config.yaml
head_dim: 64
init_std_up: 0.0168
beta2: 0.98
batch_tokens: 131072
Each number is 500 + 40 x the weight over the matrix's rms, rounded and kept within 0 to 999. Layers, rows and columns count from 0. Numbers have three digits each.

# layer 3 MLP up, 4096x512, rms 0.169, rows 2854-2904, columns 128-255
560477479488484536540516476511530499495492513504488523527536507526479469513469524554518561493461497480531487542544502471537585490580524533552413475478465523478484495484470510445511510483540482484546531628546528524537501455467487484519428476552509467505464521504500472523435537493481553527457464502492493508509476533538512500511463503422538519467484499534552497550448525469536412496496
546483420482515559435546482499489523496540454470457531504503534424498460474517493545522540488459505549457494512441446515519474452523491462486521499490476523514504510475506455536444536540576461498499487472524483523438552559508386507504554539499482508523467464603432569574518507533461430510490531517537411550437491493453543563542513481486505451457421521452515510472466526508506482527512
482504465547453500473507441513497405509468484508524494618528550450569536499512501527479508462497502555493448538516518463486551533476508519567462527473474513488408494501528498501500495547490520522501555497456501481422476479503537495488546528439546515488543501555507479478531492501514513462475520472477539500495445477506497526490473504458581445396530499503477461528435501497517513511580
510562498530490490456641503472419474446522453557472478522513512436471549486509497540433509550536510521467473499485503464546461481493452547541524447478409463512496439464489534502590566533555465545547482448450564489462504482493505475550535497543554475451474523484497532532510493458511476460468412503507505471527493549440562458582517524528505479462469462451528564530520467426516533450533
478474511496519429533512474493521508519584507520468495547491564523420510597450358483560492544437499450466506441520544532570441515613501462508532511486572574450518488421583489512528537461494512600533586551462502567540470440484532430544448473563424514458517561555436407522442475499535453549598404480478477481523496445557451503438492457486490438563452438500495532507495505431451506476507
565477499468524456504512575508525440512426505511521496536447531460547533556563540469502560490551528469491443581507470502535570515524519491496439507566445377474513513522432492466475508495526528425562432538521488563507441479548521594464429489552489499419471505494471475481509533431518523553481475466546519512524530494466507543520520469489502516430516514403430516406499455400494516466491
479531521564483564507533505432489514491508490496491545451528522537491540515512538564571481521554451535509522458519477484463485483463549508461478479492496449511508577460483537505522515513560494494475571477532507471440427467508503545533532518468482534496522511466592443506523510527545483540486544509437503477526516509508513469414468496488572521506445551540481500509491461480491514516497
542485450486583482568516486505512485537551430483540571530485492476498475469525574546552497487490426509482426444455473551528459447574505480597525532486504489573476498458471483478511549472499513560455531506478431495499503500533545518484462513482506457552496496402472562472452566508457457435474538516558487449522479522492509525426505486516471527505532519484501536438574501537463457466528
478511459494457501472527432502467478512466410480454470483437539456452540519471452508495401511534430538444509495543455501502440530542511504526444547399535560505453477539478507502500535466530492568521472489478491515540505499511389508454478493550535458496491481493538565505480525464492471570590491425456494530480518573487406585469461560525488508458644504545474438470477514454534343492503
428502487473485491424451528543577521495574464538446514540518425536523515519430494488497508509489461507440498500483462548513523491556478456520466472472502534491478551509553504494463536482416548428489476408475527512507498522487506446575421564449472571502478453416443508460450578532498529508505439507561477503496477428478472489534526474393497459477472519518550471432548535445482463461514
478468449455520480435527522528453522564481483529527511464565481476517534555404493395460515458497578513503484486453506452497470501543477504488430496468493473451546516484485444487516529418464531508529459504502508466552556479490510516530517515559466443465492602513477525531511524480499488494462518491507504508546473521508531474475449491474487518473429503455577501520524439520503487471511
505485548491501473518489586536467522529471426475474499539472435465488438480474487530539488475521548495483515520479467510469563497541476419477413482409527520508474476561485442534424507462506508490516518468570484562513451505523465445543528515548540484451531449580473489540469546499464545516509506487448533496532515524527471494494524428479486519565475456466520539497497434510499513476533
479464508524485485500535467528584479474541480530526552518531518455456575462473526493548534498565474410522535490498556557509469497465480518515490490478476469442533474492529537513443503573563514434444539527468472495507438529465500527468507480498563555485563528499477532466510478538550533546456524524505505498530534539469487517462577524501449451430513496496473461498470509483432469499515
551544441455468490506492474502426516479495463468459517473575525515523449521438428495560524572460417507471470547446492511551481557505460513445556546553526439514503547586462437506516501453565475482587588550534489517518423447510449423557471466489458498500493574519475492455456459539497484434484464562516519505483507461436397509493503515480476509529510534502510465510488519490458518587477
473491536457490515475504578484542531488504519506522472507544471575488468482462434572501542477495495487490571530501525476533500488526512415486484499456501505554495520465518525463573519474497488449597545505583438458500468454545447449513486510401449452511465509468500521426538432550436569456464502507512540498529407488523493500569471449519450497457429496526445506545513437527443514514543
488463516499593542523479498469567539553521446509451454508471493632481552466509550499483479491550444512525493539510536507505530489478509553596585457547531438494476575542523463490472532526507537539535456498456543457490493431563515559549488446538478475479395459500497529624432476477511495535423480482492513510393575433492530530479466528523496410545482518489449496496579496501543497473519
471484524548531480558467557532600498414562497557524455591560404552508497455539419612452528429389446456580527504551363556506528431453393532460499488567503567453593543459507490498574506574447517483438610444555468484467420501466457471546507574528555507463510456485504568448528558436475542594618507476480594488533625554487443499580501430480616572431593458509497577535550455496497471480481
574445432507490498505551492570463498551552502501516464521518511511546504493504448488508483482464508507541523472509576524586508539495545474504525499509490515498479491473526507565490499496461494494467513563470508492565486474523501508527506476487512455498470497551474514547517515498505462552517568455418420496476512496528498456408514498535471495515489435540474490510553508490496569444520
503428470464525498499485487486473644466532432544486596424491547467570551432441502486508583526577490545485496518487591507449469461500476491493478483517471463498427530601485571439510510486522501544378501479563459554478481417501471489538527558469509437510482467467552583597509428536483485420467567515509525542484436488394538560485419482539485447469548521526478527465523526548458501461559
536528472487475527450443460499509555499544439608532501534454543575479588534493456571534520464494475549514478437499546550483524444520556520440506535524506480483501533466494503533486553506547543473458470472553495527548515495559533513433501505500497529489495492479595478526471532416478474492508459449528479499521467536522532437544523547546517499511571532536434529522462487505455501472440
487544509475503439539486453452501485474545493526521471464523432504498516508486494462535515496431456523465519541439473515505486531454476487467505483526426432472471502464480469471509504467506524534461467544523515495579447455548451467496517500419463454470514482470457434479493506539529503488455513552534534493472497513488479488505465509564521532464421558529523521487463509516442497534528
500406484532492496551482533481479467476500524397558506444543502554457526446482430570523490568421487518524556490451400562518514481455504453464471435441441486486558488529516491496541449504478515460534502513470505512478480557458608574486520463469571535474522400527463511532581460611524476549548534444495466500469447452516446528479454507578464451526491498451510456469506507505466462498573
508538492463534539467557494506500453499559532508541441393469481509487523498502440480482539459499499510567521480517498463498495490485461513452527511541509525519501487457438472470488554492488536459475475540524471472485485470495506528535516488493436464473556485441457475446503479490531510481501541476529505484492516514552455534460508516478556500510494511478498518491466482546518536502486
476520497502424456541483542480538508511546534511528525511538481509462528555452531561509554560452477499417511496526555578510427520486565478490517487522493526517530477493407471468485502565575447535556460527545501547410512460568515447498553500536509465472458488463534537468468568477486505492427491521468515490534476492503437531494492520553504490504465437544547529474505550475552551533483
544534439511490502407614472528517441444501427534463525436530536521478548509489463514480500471611468538452533446503496555531501516517448510473507511426519480510509431466507536477547512475437479465464465538553485554474474488504522459476502474566456514489540470512515456422477499516580476555540533511526368489525480527486548489391430454400542498501477490592535500457575469488485491480531
525522568551543533507505500460513480510546475491499574494472545439461423468533466559564430528445546555479430419502531441448493541466545491542473427528482513514494596547482514441484422481494432502461490476516460532487447586512488536463495559522564477499454509453456478586487480561502427435446540578553503488494533471461479423535505476437500446472532474512514543503467511484399440556502
523436558507507434539558518493423512496518526502502555468502475518467452499442498452562518521453510582536440538505524479494533509486578422480418538547492573520510550461528582500527496433536570562515458486496517467497484522461548437475532494501476538456551500426565447519471528515483427475465512533484538454538592495434489490533505531465407515499477553488531470567501450519517553500513
509475428471523568460468541527520483533540436507496603467453518454498518485483536482463507488551522552523460563490460578473509464489541555511497522507503406499476504499500482488469550601506509448432420550543491404492513539498486479538483443545551497500507498501482475524562536505521495521545527518578471469549491494519514514465490443546553538559543584526520472539539493468443475474474
462460450432434499596530496489558485496541475534456497458476505576555491467559414489471543557471516479557441395457453554509510508571522550441452552474558538591455474471520523519529423524474477543458472497478469464590440533457532491480575511604494508473472433504488502508519437494488503492484384449489481413417442479546531531556453490510437501561497547507526494517529527425528600463505
460442516486498475511483554485520516491506559553462480472490570535442477534454552526495500500552440477576575492532509541490487504495586508545474505465453465505453476475498481461444438593595565501574589535511536470569461490505491467450540585492492572484542536448601536567529448532471483562517491448538420468567464492530534513497531468451508446441480562468472502476502428493452422443483
508515523546428556498546548471530487558515561575568462517571494529531448517471552481554487489477431434445527508478487537559539443487512486539503492482437458519490499496536496523421507470500534499490521494553530553419501518571462532441483445508467521530551508486480531443508518469506606557550539510474445497504517469434543457520464518519485515531513511487436471508420463475462461502506
568494484472505462559501449484488550565518529463488475524592487466497479464536459494553542535510502516467466473523476493454525469481434471520471495479552531561471484497503437504486478526572587435453505489498467545462477434539526445460446507524537515467547536433519548511476572520495427483543456512485528505466534478489418502538489475452463470445594509510480468450500507486483459460528
562544437505543479488588526458566480514448436498508550507513510482538419533486511513440540484505506480493487523459535563520543586476472538511432476463519513508541493482467459463540485516492533486545551519479505493430559508478498501459548550525489465501491534464449471448495451447496476449532448545519512457515496523548584487513518480472466484507494401522524506465424465522467508493460
496484492474385453557466523524436572517526519539471530574530573489489487511532530494448560480445448481452478530482498517539578512551458488511526450432529532550592529607536452555506520487536519509511562480585456500576483447448412559577516447517430505507524536549498478494515503439530487542544465458503510478479499454521447395546501484539411511504542487495489504475519475572462559533494
459419452504507598553473521489565417409439473467525538562451476444491484437525513480550488451477531491439503587523536538473483507494585491555470481469400460553541430500503414512555534457536452515489498456486564452464526493474416546423538507432483483459496570510520577517454495551533553504607506528494504428528425456433481477453466543473519501563545501552530464547401554513518556484536
580473475479583484637566470423505490565521498522444557479472538526528498522507521480529532458575467549479425502521441555503506497473517521494426495447476493504505467481498434479602451529559455451537501463463463478505513502534470541548425498512474475561542511502462567500596528504452465487522467449581537486513478499510577507493485507453439519465510513460466502570425416519515557550549
402483431517442550528503473515551553515552417486469516457544510497554474439497536494419549473501497500514490586495490530487493504462500505495499510496566533466483502610514529525515524612564525408528510407577446476458492438510462572650466535527472498482461472551466526508538511491522486594556530509530553515489459495438499541564497450527497471535440589529528450668520588495529470472562
493519487529458540519563525483499529503498447563528533490443458513510588542502499514497534523506517485493539498528488467532490484467486530501508495472550505520530411439501497529503490498531509472447452572481464492542558421534474510432498521422499511487465527558469444471517467477499474490486553563558515488512567459531561504477460466460479462492509455549508555533462530517497563526527
471507521519537588560537429482542533469454480452511476439489534477580541543497466509523470533449510476500523509490484531553437466511506542494511498475468485454398518538471449535499405508459531509588529483524465600544502491434530527465576469527526493481618539528501534402512504505566483499544538438480479543487502503539415461534528516559535569532502563455473489465559466455532481478482
447497518578504512544549475494546469467507543526565493484546449449498456426496494434567467482494481455458513517532525469479410491479453475451517501479481575497470473483469469470534493501538531499497563509449526488477510525439509504492482567552508494551568516535468544446540473515563510544441465525515486536477510419490476421504548468537472436532513580477478476473475529427488483507543
570533535459485522497520506491574502512568516481523493484464486508583604522492462496498500491540523438493547570440465524506457476489496470488445541495560536487498472539546452505555486519459506453482433512545495515512502484540490487512491510449501461513464512504479507508459452520455456495583468512511467504479525476481470461489486560468491494541497477491504520514527452500498560564504
576500501474479535514424529530470587503474490496471482510502513532491461532497415489492535471459520421484581457522472555528476474546496479523558509461511573493539481513482442528489462479498492516548513540501529444577497497515464509466458505467456558495470552490512507474556510465463470632550518493534445467470540453469536453536441449520540534489449520575512523514528478534473459431469
478510471467489557464474504486465484508489459495571490549518464488461481493539520455534507454485493505480458486510499458526532485526502482507514449527520541510500482505518490503471500532459501424478463447498497475535468511491525517482499482476473505489478571503502573513459484512493537517499490475527451495449441516464478466454508537518524521561469518529513488453505508436471410565475
486438450547569455488566457597479505509523521471550537528462489512490543451475485444551519448467467490511493503487491579554499479477523512460487487425534522510465508464482476474560483509523520454505485489477494504481506536576562567509542462523483493522497564495514512448543534508440549440432505509487502585494475581515550531497450513492461501529507531485480506416567504489465504538430
451515508585541492500545489517548500441521522474559481430449508530421523527493510522516533472491509504541496514471461446489493555522473469530524473533442511533470561528481518464466509522498540527430578413457467482528462483448499454548522437486490503515504538464556481501522459556541527528448605477467466492543526448496436495416444514515575514537538495482501465486425543476448496567532
521544514471605453436492483509554556578524565488553550559485542442501451519514530489487430557506526551560457540457550464573535458453471483530525434490578462467440452484490472493523496449502557513489514521488540473577597498419521397520500538541465505428451467445519461514503508500535470485489501444431518511463528480534553551378541429482529635519459534474439448515483465462495430542458
502528522436501464548480523511483518514510490464494483513541515538436558505429559470543430506421433481488565528537386513466502476491540493463567481500487447481457453513531527543559504483491517506515485539456424524455497504529527508445479488457475583490439516528450437460519510500554504500519549430525507533480542549492467452498523423497450564454499506494498498443560400479579557488612
488455535477518513426465512442478497435544539517455484550491551522474503586451561568498454501465506593460532464494487479525503469535483467444517492463527479561483448424445476460459546522501502491468544474517482467488493487467543565479564504556507478474478440488457475485635481567517473544555505477471548540452438480456570449504499546501575517589525455505464512436457440481453498498423
547504495452597475467468549473464490520435503546543492495468563500544541549434520541491479448569528540491515575498566499454460441472501456527404467523474491434537507529527483553570501510514464577526463451549558508439579515469472538478526448591526537586449469537567471479457471536531512549522524489495545362456496477423536513508511538504499470517470500567397532562519550525431509418496
458532495452552493450493551457515527556541487461521478487516522496471568516559469483546510520567473532498480514488469553475522450484463451477494496467491399495552507507515523449462484465515467463557526473512503484465551531541494494549527527456466541548475472507556451508497507456485449578539526506573517512578472544566478501478532548511502453509529513463490518562538442463506517525543
540470498524417517408532490500409474511483462448501449561492411502448515480534555510493474525562497516498499450508441408592485537526506551558434517495495453586499490463428487555456588412445551475506433447457510480481489503471529457529498505510507517555555460487488519448474484471463529484509541495553532423565577510551474466517564557425526498465540520492486499569548499499454453574489